Each number is 128 + 24 x the weight over its row's rms, rounded and kept within 0 to 255. Layers, rows and columns count from 0. Numbers have three digits each. The size before them is the row's rms in percent of the matrix's.

# q: layer 2 attention query, 192x192, rms 0.102, rows 138-191, columns 128-191
# k: layer 2 attention key, 192x192, rms 0.101, rows 138-191, columns 128-191
# v: layer 2 attention value, 192x192, rms 0.0874, rows 96-141, columns 128-191
# o: layer 2 attention output (transposed), 192x192, rms 0.091, rows 96-141, columns 128-191
q138 093:133132130115144103149155152086132127102111131142128136109150174094141137129106140093105090130122119125095147136110115097151146152126121164152142091131145119091079146128119104108163124117170140
k138 089:152146114122148110117131113125126153093151100134117139153091105079129140098116093117157136130057123119102106141118175117147127159132099146105140134114132172110129105137154074115118151111119120
q139 103:150114168152168156163106123157109102110164079111135122078128145180134121118117152126089144173140124158143112140162185102145135131112131141147119137094137095134136104146107148099124155136136132
k139 115:138144082096185124157165138091155167096168129117143087113146149149133161135103152113127131151137135164165116120147126111113146080150109151173127165115127096118093128122118135107143118121141129
q140 185:115158118121118155156160123157124121089143118150170136110156125142138163114175127100125137160151162165165108123148143085108105154159144134164125134134099091150105146155143170113171117102132145
k140 092:137156132139098108115114111133144134107156090108107124124127100082123133095097129113137133134094154077139108145160167170118166146093122184137135123107106160118154138152139142104089123141092087
q141 100:153123134081132115115092101097127119160129161128098173158137116116091084140132150145143138112125115147134138095117166185129149139104121157123095167097104136116139108089152113107124138144127146
k141 096:136102151131119153097124107127076079139102135128172190113126108078145124131161121077157169089176123136130103110070122171086163138151144103138087143104104127135132151141124125119112123119118137
q142 081:101097130137115077142112125120068096149145124131100139140114130161157137141165129156082104165105071128142123153141157134101124107152134132116104119105093138141144100098120159137143138117167072
k142 094:112148090145162102142139124099150102106142177112141131113104159149119108136173146082091128122155143203109125165134137087113126108112130127143091092181109118094129122112123140141127101115175168
q143 090:124137173147096120152146134113132136117124095147131144118097154148147109119117168142105153117122121138139170078180162124134135131133120133152141143107105120122119110138126129089149130164118135
k143 132:102094110131142108121133158113121148124168163143153126134093107112128144159091126130149176089144098163140159102148122151109124108132122149162126140148106104093080141146132129096152123128143127
q144 120:131103181147126110095097114125108115148129132090066135135100128124128103143076168128098120120109105129101108105147130147111138110132140138114146151122162132156165098120117112156096141148112148
k144 084:136107124137134150112122155130107114123091156143111100115119180157105121181107131110136118128172128150121143095081145094105099123123125114139146152139102075114123128141109157134119132158164178
q145 089:155157112159152168104127144140120107100153132108154140091135132129132117131127091150154123111146116161096119111120149123134094129089150120111097089121137129111150140128110108096150172097125104
k145 096:097134144135146115145130138131133146160100104116091128129166128142102145156131161113110147158141069123138106102110138127148137109145136128128120111152103131157142141171143163150104104145110140
q146 098:166159130081138109134138119123123151099165116120152155131107136105097168076082097071115146139109153133106111154132093126137158074161130127141146103150159131152151127109105104182099098136146177
k146 095:125127087097111114079099121131137096161159065091144109131123074088154090150134109108141096130093113088151151142118117138142116092146155094119160127099132132137109122120130108113141129125097167
q147 098:094099108154121165129130118130147125099129103088180097106160140149133144154115093141148151136161155112129109114133147107112126131152151087119107115090105112091077143173139159101153103095140149
k147 097:134139108134153115140176151070125156092126120169091077132144137109131135134093116171157136126107120142130136098119112146152167126164106161128171139115127129131112105135101144131134112104143133
q148 111:153110136100143104116098110107109153128125145076113134114093113120135118125082113123112111108115130132155117146134066167121164105145139107126123117123120117146152119113118087151086135115135169
k148 077:155123125146166151150118137122134111124131135107123122104118133158126156156148151103107141108147138171105124131125107100076087120133131066138115145079157103099128127100150114125151080101135130
q149 097:120142207106125134129096122130104147123101158142068125179167129156141134138165160117127116146123165092147086139148135139098135149103102140116124106097153137127142132144104106121086110143113139
k149 106:154148157130061154128128096137080132156105126145116133126135145080104106151144128114157130137138151093115111128112116130149106112109159143089125130173168131143125149119092153119124140114126104
q150 099:149116121131111129135130144129171135108110081124165100113153147153155159115119088117159123169150156103090125164100107113127107121182110103101115099117122117122101101176153155096123107103136106
k150 098:124172154114162132140146164120114129133133135178086122098128133124125145105087096168127105166143124145096151116195115108145113088193148129115154125104151140135093113122093120152159121133127140
q151 105:143110133146110079139120156148100184108183112142111118146121112111112152115107134155112096168087113125109078125125112103152162120157121104144139116122150110149152099168146143171113111125164109
k151 096:141143163106135111111099131142116127119119111138131099136091102134147088112100095107160118102128132150087143134123124065149115099119152145122162127125102123102099125105111119153126150128089150
q152 091:099106104112088081165142163116142147132154127125093144156122167098156157116120158106084093123121120105101130086146112145160136119152112152144150121140140095125159115134099117133141139151131104
k152 110:143112107115129119140096139125115124083149128102104142184108172159097151110119137143077123073086138156132123114121098118104144128129115169116147112139140083130149136113102128193133139076152112
q153 108:172117151116154091118099116125095150130140104110103143155108105074109129114101120151105106110112104136110127119095102183161165081140174107158092145184132134151130112124125079149145153128126142
k153 086:144137115136149139083096115124115085117090118102094162123098110134144111119137131086119126080139112098097134096132121130102142080161141090109114135098124148121135135131139122206127070150098137
q154 094:136092099175132141161138123077113122104154117134110122100106123148142138156103137153087101170137082173092154124114143113163100131172116131145112112122109105103141113150119142087135158138187119
k154 105:137106090142183136120141143087164138110106144132126065165122150145136153116088125158118170148117135167119174125113110114099105108140137160133139168127111078134127125116114144116140118113174130
q155 099:155084114133161146134140147097174123111139101107129125137111125143154108168073098138160136153119107163115142171104146117118128092148159125132107111118154127117109173144112134135098138152148105
k155 103:125110140137153163097136130118141111127110146155122144100093107154136118104127116162125166168140152125094184135148152129135114092142168099116162134113122122132147157072098098100145154163139168
q156 081:158167149145133175174116088135158119125090096122123138134154132131119121123106120124154163125133152112117140130146109119150136139111115092171144128097120123127105152148109112083119118200163148
k156 099:111155101118144134110160120120136115137141100151159135137127076098170176133113106149189130141151112142180153084122106161172139119150117129152159124097122149163068126093135108088148143136143133
q157 095:173175157130100120145104170099083116136117103147084138150136126116157145067139144115086138139136136117123106122147099108144098179143086157114169096143154136145148117131107157169094122158132097
k157 100:120171140108107110114079130098120161137140095121097105137095148156140144139094155106097136122135121172134150130114136087099112135119139153117120106173123123108137150120139170160134132133139115
q158 099:138127134101123140157139133087173129159111137137167129132136151107139150104124118071109182126132119119159151084114142155180102171154145100148085134112142091107108121154131152122123144137130152
k158 114:140143098123160104155115140089109117108175157141171107171159117119144139121151135142171154123118124117153134105099099143169127140130107161159086147086121091123099113145170125142164118134160150
q159 103:100113132172073103162165118136133119108129109129126092142125173133106142145096192156134140155129131101101115119153137122121132129095127140152157171134128121119154097135068158077141147144145131
k159 088:122120135127103126124137110153156118083116111119103076157103135124183158129160142118151160125124144123163146122150145078120136145117085200156141162082106145168122099121122122112108095136139102
q160 100:113140107164096114161130147126151115129083113116131095096144152096122112137125125149111091121144141085079087139142114097185070129133158148104119107166146128100106126138091138099150140142126121
k160 097:123126140166125121138129176096110107102102119114129091103100124131137159120163132101137122120123118142127191059133119107178106162118087156110152115151119128154142149110097141127122110134166142
q161 090:097087128099113116146130085114099077147145136125135130173131103157132106134199186114122130130159135133152136084150159117120138152128107139131149171111091161163160093095137147108124143144112089
k161 125:118100092133138119161155164137106091121142166133169119147118161142165151122140159144104127130126177164150121114116145121123149152135129164138130164159133095152096107114093160127153139116165124
q162 104:114133138150111103130155168128105141136144138137130131171098121128134159111184173088114132132114112131135134105124158123132101130142091167123160160129126120117164111083110167128125156139145097
k162 093:153126123111111125138092140160163154125126150129142119184121126169145114111158140144136139149075172169143132134138133095160131147107105160169094180159142119070114119128119111121113178147149132
q163 108:109157101168130120133154184107152129112140126145162136140126176137125121125134126098098148167130113098088151126142170111153140140130097143115123137171156126129110134101106168129147170105129090
k163 096:123105124119137123150119170137153156109109110101123121121128097153146119138145156156091146110092135155134174125136118140172107116097111120154118131154130112114086142172130121125124108102136160
q164 091:112167124141094094153169170131129120104102125135112116122167153103107171156121110092154121124154171112125089171156074095111102124131112171124152087165138121134118171149089138154103108113100170
k164 090:126126141130080105107138114171127171119156101145106106163111126100119110122102110174104092111116144116109101148147155090150118117136121161083162119122167172179145125131103130121136117109153132
q165 108:132095106117135088104136101117176166114113113099117113118119137107114113126070141097133142108098142101115126108154103168165144098065135116119119143163159130152145110091072097173110124122105174
k165 106:148080171132120116095124119145082114110140100085121158112156106135150091150144091128088121103148139086134129136086170158106155145131084099130127114109103163126207142116123080146129159161112105
q166 091:088103105077139171107158129093111161146119118118111116129119151128155106160091095170150137155095142133114149150081136148145106152149172097128105113166086139120127146151150121108086145138159092
k166 106:112107152197167149129138122126127101185084142111139127112153141094127111150181100122156160142149127115131148113132108130143118101139161081104147136130164112122148136098096141125128121129156143
q167 109:110142119139125125108088143146128105107093111153097130133146139118120081108139100120113112118103115107116124155116112151104161126131104147118154135137100161137120105105115115160156127087084119
k167 090:102104128120121159100128111135094094162108146117118130085104130115099105119135142135110132157129110121097112164108121128154154066108132089116097116176131171137120127104127091101125152117106132
q168 081:104124121148122157122121113103157115106085176090117120101159112125151132172110082137119114117143132156088130147087111092157103121150133119127100095129131099107126161119133155192138129121100146
k168 106:143103131118138084150124119119113191103185122139151099132155120125097134121071100165119131124111135106125097142095123130126120120118143128121129076117102147140119137168115138131131136087139084
q169 106:125140154134103139105163153130163126139134119108140127158139086111150146164132136070116080115134153105139088104180122112115111166117124145132165108151161110162092162169152161129081136165129133
k169 099:114107180095123177155126110170138137126107136148144156124109158117106093136108106146123121108131154140144147101142118160118108178144130129109156132123144064089158169133108151105128175129111158
q170 097:136167145150073119141153160133157087137141132110142164137086140124124133123086100176155088143113119154115141090130126139152116123143095121134134100123148133126137078119152155116147165110129066
k170 093:080122157105115128136098125128153099150110159143120147142145135139100150132099129093143127154152130145140182120126111096114099096181174117138117114142121112122107128171112129096135119122125147
q171 103:144130119112088098135142117132086124150140145134119135136144139145125152080140137114098142167149175099133092108112096125129149134148128149145138113094114110148095143141130169113159100091162118
k171 083:135138105121133127118146146115139126100146121122144081149104121109132162117155147111154136124081146156131088134146121129149148157104101170141120175118134129157120096156143163149108098139114131
q172 106:132155101164126116128142125162141111111116127138152137076125121150159138153184103087140122122159168137154097102157133086096118131149143122151127108090118138111076123096148125112177103116119175
k172 097:151147128131134108141158156118133143077143097184109129083142115123138132109142173127102075147096150177135126096107135133121138179134091145143143103117153158139117119100142129103139136082097129
q173 094:099105132123149168112131078127134126139147150098120126109112099096102122115106117148143173162123143141147132156124156144151119131108172124157090158164134128165149176129143114163099136141124133
k173 106:147091117172152154133096115097126112107145115118149139128138116119127093111109128145085147114161096078178169126087159193123139129131134113176141122094115110113155151146135105124117107171160106
q174 114:175140135124145117119114131150117123151104094160107109137089140112129142110125148148113106134112116111073122087131108173171103112121126113111158150126178138153128068111142124178151120128158154
k174 079:109155143125114138133108170139148117132082133126159128099131131140117132122152132081132142170135119140096163100074114093149157112145122117105116120145120124119116134119175146157126120147102150
q175 118:098097132109160097083090155129130144152164129093119150143079087136141113138116113128139092090097098115135147134131104164136142104140116100091127127134133159123135126096172068177129113106092134
k175 086:150099106123142120129124123132118093123136116136088154092116145136133119115154135129090119111123101147095140119124101142096107135113147099113087085147143141081148123105144129151118118099131152
q176 109:143142146144127159129112118155130119133092093113150109088112110113100119110075093171157123158127139091124097170097101121135164143082151116109151178116131145125143105125093140126120126111132133
k176 111:118152172154098123128122126151143164145107078148145092097151107173167132133128094130174137173169123133114138120137121089133161097140102081114160123105130196157121085104152142080115140150093091
q177 093:132160138148138121117130099157132132105128141124105129128096093115063117143101120109121077098136148112115123169152112112122168123092144126104158105147115142125136141158141141122134103120118166
k177 100:092146113122125129123157142146149121114129122124093138124118147143140152170125129073130076094123151153098130130148089158145116139139160155118189083108115127170108141131117168126114097099102141
q178 094:118162109166117131134094159133123149139108143174109125156107198122101114131119161117122114077120119122124157078133109114142129152095112133120138141112133103135119112096098114141182140125123110
k178 098:125100100135087077121111155113112165090132094078118134140119114094104127115104112117104128141112092114133109150137121147160138119098111136115120111152092131132100100159161106125084108130120092
q179 093:128134157129112107134115118141107077092145122084093137121139115153096160147127143140096100123174135157198107122175119146132153118079095131132160127096110097130170104125103143120121137121111118
k179 110:136094104096143095135134153116129138076199114147153114171145138146145162145068152145143111119141140162163138166149140120095125094130114180140132164099128107142098137106141134125177126130148097
q180 095:122117071138172110110133123117150131093091125135173094125116118143122143153113104149169097118120137171118143121124132078125123116146121135091113127126130125082090130137192136135112108127153164
k180 109:130121145134132149105096114143124153115110119155128154112128105099079096120155081153133116149120120123090128174126131160156127114127149080103136134143142116134160137139109078126104175118103141
q181 094:151137152114175179140082115100122124161078111143086099172158129113093088123101117127136144126105129099112140130125116120142128125097134112102172154118124149114117166132128123111122170150126135
k181 095:136133080135104140123128153096114114128127104141151154120128124087135114142153125134139153162167144092129096117081116146163144153120121093152162163163110127187118128123151125122146153119141120
q182 100:141098126102132149125095125118152154103100129125152115108166115160112102120070056158135147125124119144128127159104109108159146091136154091113085117109116144080120147177122092128114138080132111
k182 105:102155155085122128122122138098121148099124136163147107090148113129088119124077090186155173146125126084092079159132107120092155079136176093127141127102137127125165132137094122145131121108116098
q183 092:131090168091091072129097155144111168162134131106073138147155105141111150120117154097133126118130173121149108123135121135075173135109143107158150109098105150144158168132119120106118138136138148
k183 091:149125146128080132122119084157108096123137140092099110119098143096133097139153169102144141057120174115110071115161119135124106173122107162128157133123148144129136134115117136127084102140137121
q184 088:136130134128132111128124172126110104135139130118179122108135153105147119151174125128140096144119136174127112067116169102140114114164168125154157138119115127130103149131161163130124166145135143
k184 098:103122108157166144179120098176138129114105137135155080125149093126113105109172154132178128113105137137105120105115139101132134149149163133129114152118104105098142135132144115141117138139106163
q185 103:164142127130145113120106132126095152100120073164134132129160118152106140110099093152123124121159166126150130172103092120119132118094145126135089105163118110108179151123117116162098098119140119
k185 090:157172120145119106110118147135126137125129082084104128119144121101125130119105145131108096117123071068129111124143119133114165150109164131135100121121120178159151174146138104158129119152148124
q186 098:132120163094132144151083117132085141137133142148055148166115149111100117124102143152077098127106126153093111130118118142107175112127130124141156155167149125147124116118101100143110122118145134
k186 119:136136133145077144126092090122140086153076116104100144127105160124105112120130143067130139125159161094076148103119118139123121100117142118107148158145151141149153133152111156146088129134106114
q187 110:141099102134136130133170150109151098122142113111184162089115160171134140147145121126128128120119112165142124118109102122107124115183137114128067126124101128098124123142171162133150130095156099
k187 105:120144109109160107122173153088122137120150156158115110139118124140133113107119105124125088138136144195112157140138139085094122130133133144144085138120129138104103107105105076146157088122136156
q188 080:163123102128166106117133099128122149157137097172122162144090125155118135114132145114160117157129147161193127130120099159091160085102132114152110132072132143156139123099141122096133131148189148
k188 113:156199134144127128125152081169113075118102122145146124120112148142166115079168147110111134137143134135092101099153117104099092173124106146119107140098140112138111096096142120121127102152121149
q189 096:121130182110109136106110115099079131153134142132071130151097130096131134098174150111075071130159152153125098119151121143141124142135123159107156122129110132192161118131151105140138103145111135
k189 106:138100130135110156118081134163102081134098113112140124103122146114152130124162177091130114083110101154146129107111119120108090170114117160108110129142133102090160125085130169137094131124106130
q190 111:131104099147100084139158148132142126093168099110148125137108124074141129140146156114130117136101108149107147081139121145160155123170092163112158121134109122162121094092133116152143128117132126
k190 112:104081084106171127112116128097119116075143152147133130146097109121113119124110123118134105072097114174131159154114134140100151150137116151149132115148096126096119133099113082139128151109122134
q191 096:126081091102111082124153123111129166113140125085156121131113133102159143106097146113132154113115125144135138072156101128140137108169157092155109131133120096123155137137139178128117123124124124
k191 117:115103101138166097123150179099119076084148152115118104133125120133156123123126134147142158078147137142161140082168129129133131187112090143154115147084137087095136129139095129127162092142151146
v96 071:096111080093100105121132103085130116101103138144116134145129077171098162158135080095127113125124118123139114151160131142161112145155120127116101088108128149159139139163140111139138162136129078
o96 104:157174125125100140139107145123189137102128169116137123138129123135119121101099104108157099124120159111128115103148129161103132084130106148098159151168134174132096129123129135119090119155166140
v97 069:165115149094079104136136126163133190155093123150144124082155109164142134142114120144109106149140141112142120104137111166121166105162100076161116098147140129129130129154148115083103144158137153
o97 085:157123136136166162114130119118131115097150154135156095162124111098124140125136129099153157094084106164090149141136117129170089146146127193161138138142114092135130157084114147184143140099147098
v98 068:112126118171131146131083138091112119161098164149118168180092124108117146088136134130129125063118111120113165168075149136114131086080165152157127110137111113127175136113059118183120148126149123
o98 089:129118158113153103142120122179117145105162110098143114104152124157113107135121105093142127138126107136144110106103128147115139178150151127123160138104111100125109152115119089128119094109109149
v99 075:118085110149139152116063062116101139145182120074120137110125148150133124146170132133102138092125135113136159135138138096140099112085123103112135142148108110141132107132146151167124106117141123
o99 097:097158150118107114128175158127149101160080077107112155111089132117149084122100141145105128169143177170123161145082146123108100113153136149157116138104127144117132132121157133113113137139080171
v100 075:132185154122142125116089129134118134127090145113158130138081182137137097117129133112095128134131091144104129119143163140091116136153122157155115054138086111151142077141166097141129097134167150
o100 081:113112102141109191131144123171124136153166126139109116151134113103116131145168122159153133131116116099155147105171127092093144161099102113105144141142206119094134118182114132134109112154170141
v101 077:131114111108127099153108167105155114130123135119128127157129114142129116147098127143123084087132131154123178095161106137166121063100173145146137120108103140116131118147174124154153134157137108
o101 096:145116111129099122103163105135115129137098141111112119124087137162094126085087165132117158143137147119134105148089156096087170142139183154122148164131163163124126136189134130143146146175145162
v102 072:066121135112181164126133085179125132100129153146136113159128163093150139102131110156128129169133123128130102100072100119137097158094093089108149102148129141148102073107111122130151082152137125
o102 089:133106132134097094175147158076139157129147145128139172104126158147100110091092097130131155125108139134093158138164139109117137112149121127156126143084188126128108095154113150114102147098154155
v103 072:106138141122115145113105132140120115146112136118142097146148116107170134122130136105109104131154152139152155092192157118139138152108122145134153143109124115103146143135128147148154133144150131
o103 089:168115094117171103072133117120119142163178135115148173104125126090101123100145144101139159141114098107139148150107133115099115134113133137109120124154144114143151145138101134150116135111080132
v104 086:102161141126168144137112126166135185119137102178089134118127129163113152111132110125107109135104126169136100147163205111131098122109123131100147145131115102100182117124093126128161153106129144
o104 082:149125127167107115116089108137171106093147127094132104137132170142124131160115079152165100113157116097155136121096069156116138133151134111133111146116125141156098160091119127162176098152151099
v105 076:162145138129115104129117146135142137122115160136101092093148126157137105095134107149092088098161159166142122116128127111125103130134191095146113138134118118109111119110096102157146147135159174
o105 089:126107133120121105183100102099145094167171132120142135118100134125113156127119092139135137128123074076126159134095116111146122129176097136153181142111133126080152087124102070173154082103142116
v106 085:132139130111088168101138187135129075156149136088164130136105133100174126124128122134165122087105136146111165130086179111108140159135156141127132124170115103122108126169139114147101106131131109
o106 087:099089140104137143118175091093117142136163094171083118153111109103115150162140162117126156177110143104132107094166117111119141116116109110116130092118146095118143124152123140109130148096124142
v107 076:154129119118134115133110076100133111097113147100099127110119161157105081150158135149122120067153098114167141098135119131120101139109119092115113110144097162124117130177158126103122122121143136
o107 102:091109122151137086163110142080157139127153117180154148127116109121113154110102147141135132175083129087104116133141133125118105102133098155109132115137151126117133098105121176157136122132093132
v108 079:126096129093090127121124159161121124110116159143150150132166120081143131134141127117161136105129150125137114101093089131124145134133100143132114154132144123132133099117156157099126092079154108
o108 088:130135127143113130160174111107131139113129147154134143149071112123107105195148155152096132185119112160144106154148179141144140136126154113133085100094158123100119149104164086126135152132110132
v109 073:139139124128122147113146147139123157143110180148125160090119149149113125114113112081127122142116148148101110123125070110076157115092135137158122077131111117118130106127178119090115137127106123
o109 092:056111134154081117111153093131142140135139110129167119100082105118103149148098127155128125128100117090162131121124118103152116157127127103097143131140106117110145083140116119146170149132123115
v110 078:141174135112120108121131155107144125103139117158142096127080113112137109106114146130149117118095139143116144162151161127103106138101089099100141161126123117154136084099129144068125147069127105
o110 091:143095145115054149146146092134111147153160078133104139142095165109096154131085164118116155144108115081143160130129149115129170129107155162145099128107112147141158129169126097151139131166122130
v111 077:158178103146124103120158130092139067129091107126155134138150130074162130121105113118131144134127143110115132110146096126177089142097111090130097133136124172184158123145151114093108095051105110
o111 102:145049115135081125083137094123105164135160110135107122142119115167126157132151140110137136148139119126089111080149141137108154114108115070077180088151140086104139114126136150131175145163127105
v112 069:114132116085146152128146097088115108104090095163118094168139149148123120136142096123145116126144142128141143150147085126117171117138109179094076116103092150115087130078109094102137154139111123
o112 086:160147102123125102106090130111123129114143162128118122110139100160131105101117113102118139097117143138154166151174163123134116076148128077110152125153133127143160088134142131151095111152136160
v113 067:126153152114110101123151084098145092105082125167125121123144125112107121104114157102132117132150144127088060127148166119126132112135125156139092156130114132116145123137111132097105161145144138
o113 096:159136082128159145144152134124106163132154149109138162154128130112121133132148116121127151137098082154099178123152145116099161182125096143132170100094158114118186155140105120132159160110109127
v114 078:131127130145134177096115146131119083104126138132164150140130122085184118130176176139122114154124128158088108137130153124075098186156139105140141122154150116158141107121104140152152144141103085
o114 083:153129163117127164114119135149123117147126125135130087096121087097146148148149095160123124082137139111194157137112109154152138094097127119110082145160095112146145105140140151113122138113170146
v115 077:145193121093109082106132130153129100113145103119130121106123134152106118102096128131111086126144137153145132099127130123086121147131142110138157075112116123120118105128138140134160122177105158
o115 087:135106151111140147152112116139113129152096143142154124164113114148131127112162095119136132147098153108146135121099112097149109148149155129111108116141095125140114089125082129148110072105124082
v116 076:164156145133149100148131144129165103126137112102119103145130138106180142129079112124117112134123135137138081090083102156114179115089106136151127147091156122146135138141127143136105109142098149
o116 082:097127110142089159151161114097103153136124113140134144118094167144105139121128142152122137098136135099120173139164132111143105144142105133107141110125132128131113092150140123107143134139092138
v117 079:087132133155114138124093143143136116127124112111102136153066124141148109118102141105145103100075136120126112169110114112160100149100090147103147086164099133144160090126124147144129124086148093
o117 094:127092177119112149148155108148126128119105108139113133113127075150123135111144128169101151170138140109130153104135129125097143121063153112111131144095121113129112141133141117129102144105145166
v118 071:132153159146127090113107111146143169115159140149097091135166126103121128142127117145105142122094119121104141106215094112117129118117125128145111127106143115143168128125118133120123127137133145
o118 104:121083157117121116139116078141111079169131112154147098089108129142119112136110139140126100119150093126135174143084149066140144139148162169137138149086128124132118107131137095159146106129112118
v119 082:151129151155124131154114153135144131134131130131119135031167161095146098165152143156134128114152130124150115112096144115081144151155147119139143180098120105081147144095109152118143138101123153
o119 081:144130129156193135090082114125102108128124132127176130175108175104120075107121132150136099152148140126133152123157088170149065140117130127169088098118102128111176136110109098146138120116111108
v120 080:135108130142160162111152113124146139098157070140114126139165112116122128158134145121122161157153155129143131104164123139124167104099153095128108120141118103165155183162138149090127103116150137
o120 094:104106116087165126136121111118099111163104128127143130094148120130149126113095120097129096066107062169122155156104144097134098136142140193158105140158104126136114088124118181149112132110117137
v121 079:096136100131140148113137137101090149122149092076101144164112149115121129129118109112096097159110118132139140180081091127127111124109090151108124142120140125131180070107143088151128147095135093
o121 090:120132157135109103157173103154150124105138137183132121137135147136121086095123108171151132121112150086104079105162136151150137142120117099123111131142129134133122134135149161115136113145096135
v122 072:135139109095136144133078070171145178137106123142151129170146170097078094114128090150092132118100152130142113103105125104127112194153148097143159128149133150136140095109135112141162120123097137
o122 088:136146131133140125138125141119151073132161138151126154128126098152137211127121159154148088129146099099120167114147114124112141094110082108140135142158149153133111116143124165092144116133144133
v123 067:154130131099173130137145046134135101122131115123146158128170159146078147153157151153106111104174124127115114132110093133141144088120132102172156149131147143101149135155136123106108117157119183
o123 096:105127097163153109104118148095125112134125126138157149103160107131139138139148145130104113150100108108135115128100096097151084136158165163102109112134087122134139166127136134119142122137091084
v124 068:122081113082130129139130162102125122151114146107132131188096094151135153160130087125150097130107165175155103142132089106125140155157114141123139083131110130111127120159085118120119156188152099
o124 090:110168113133110129151149105117142137094135111182113110101137127170104153129120175155118152155106117124116124137162112116132132077077168113135121131097158139140093121112143112119189093152130124
v125 071:086112099104154076132149137141161163151103117136152148146117130123074115168118116154106139119110155108101154089102126126118127130128114098112101140113103116085153100130122140154127106125104154
o125 100:145137150173146137121100111137133111119150111094132085116164108164153160116153139113133126143136129115143065167099138131135105126090131139120136093096151128154123179106166074115135118161125129
v126 069:185127090109126065158147148150134153112161094148133141127118098119098162125054108083161130109116150118118136149200119133103123119132151124146106146103107103119149144158131121137106118105123151
o126 093:138124153159134116107130130154125109151139162143103095155142132142155118085170127189112105135146105129125128099098144112099154100095098132128183103134137092102121151132113101161131152149164139
v127 072:178129121111146125108178091150100130144109172124105090167121146139157150151125156153124134103152106109108111125111150159203129109056134146130130128140126116116117137173121145098105127157121108
o127 095:139095145132115153142112151132134125159141089103165138103134140101161128137111114070129156136107101101126154120179116090140130126161130115076128114117128124121081151139150123138171146134120145
v128 074:113145106136149115117150102118126190134155168131130118075125132110095143148079089095159125107131084132124128101187156131155114134103153090126098149133113152111114194108085160155103123135107160
o128 100:131112114133107102108142125138126118150091119151163102131091128163133126081152166156133150133139127134092110109109139099106162137092155145148155183122120098117162092161150119107165155166133135
v129 082:116141139142147152130124154161165133107147160138133117096131145138150160095181120102141151114114127123140083133186107117123124163111136109135129119144118151148133093147138183163156139075094110
o129 086:140161129119134124109091106090117113141165119134105136114135094126119130121107081097151080184146162096124117123110117096123134110124125154146124129090123150165125145156129088134081104153135122
v130 074:121152155057133163110161113179142078103128166132145143143139139155129128116142096123128143122131159125153090143135108123077163119151122125142155104133131106129105102115088116127137148124117146
o130 086:138130166124130141144129144090145182098112109139131115144138103124171155131105147074122119129088153110147136126161119156143108155139139091086137139096118161123142146126147116070045155126138133
v131 073:091141112123153124107179150144156140142116134139136100121135108104110130116146106142121153115101112092134161126086121113140101100145170145113123135130108162121102122116104144146127143097136145
o131 093:128077133146108093131113089121122139083148108145150133121094143171116102089112151128141132165113104148137133153156185140134171153130172121081133112150114096100160156172143119170119155138090125
v132 081:146124137126131165109123159157117111112097129112147120185070111113134145131138108084147153145128130157141138146060105134072096140140167156138105104160110119082104110166120138120148116134189145
o132 106:110115178139122135151117157137150120108169087185092094124154118132126125127132145128159125142096164080128114111174094149134125117131106085092135106140100145146145143115126110109104136146119095
v133 075:142124154113115133122116159139133075156122156136094140177138135137133134105111127111117129133128141132120105093098129130043119119146176135150160111139158144161131100105097113183170128091150133
o133 093:113137105149159116138087072155088147129172128131126120120127153143127119105158097100133112143129101077120142149179158115147119181131103138128177156148128115142145143137125152154106111124140123
v134 062:148088124078095123118157102101140126135120162118131140104152128136135163169147150093143152148129107089112121173180100139145122107085109100120129128139143118136149180158142155131111122129136137
o134 104:116123132169097148109108145148160153138105120136145105142101147126143125098148132152170117142137143148126130110125134181158121094126106095115158129160108136131121091094131104119140145120143135
v135 082:118142151140121126111117105141150127133120107086152120170097149174113109134121143147143139125135109106128130133205141115129122100112135117129121153134095123170124160155123153111115177168151121
o135 093:148118078127159158097140126141079144188095126170113137134132129127130137122109093164110117118113142153086145117094116118093160094109125128125141125139131137092152125182124115161113106140137115
v136 076:161114166115102151140102108089135116152125158157155169139120147089105133128120109092074176112135102124109136101149134130126125129121104134120140157140117146125136158137100139157119105172126184
o136 086:127097155152099137101123176151113116143094112171139111105142116168141099100153121174150076115121143146109143106123104140143130094125144130119108140142115131128150063092135144108128089142158116
v137 071:168151157127092103124132125127166135114145155138130141106123112130126094105147117137149161127116138098100132135172181117085147185192151090141169104140164125146120123193114120157113108133151168
o137 091:122118113104154092094087105129113111127132125091144154126170119142127149095132171082123088156113052114162101138086115164133141145148181134142122125145082091104165124144143178145085133112137119
v138 073:130129139067115122118106120139150138115155159156097131147111147115147095115092094144154118151109155107123093152111126156103117106144120124114132120146148113135148160173105107101124143127161096
o138 098:107120135171086191163164120132144141114101106127154127126130104119124091108102132140148134137117122114151135083162170112111143107074142143122134131128114109080096121086132124125121122108125151
v139 064:131144106127090119120127104104133081112118170130128122117096117143106128105102109156132177150148105083140142144141127114151107164105142103136127117104151127151141109177169151104128125114148146
o139 074:121142100145161140114113141131113135143163134127083177137148110112105179177162126094129114112154134125129140108131102092168121127131119145087102132123157151153133089106088159126147126149094120
v140 077:112141124121136131145092162119149178170146156145115158110133132158082161138159105137125114086162123145161193105138141132147128124152119136126150135105126116113140149100138119159138126113140158
o140 095:099095160140122137141116118130162114149102129142123152124109149119104120129116117149124137087152168134127085129109138127118115124112107127117095124096117153134084098108108116139145111118093094
v141 082:143110129103108105112133179121137132134156168122166166127058140110118118141122090101094171125099113132114087151109123121139076127144106138121135103150108130134106095130163140114116098168152109
o141 092:111120117146105178138141098111115119108098094096107127145144114115131130162103118109126104126188156098151110109108166131139162139141106087131137121102144121148125130071123093110121122105136099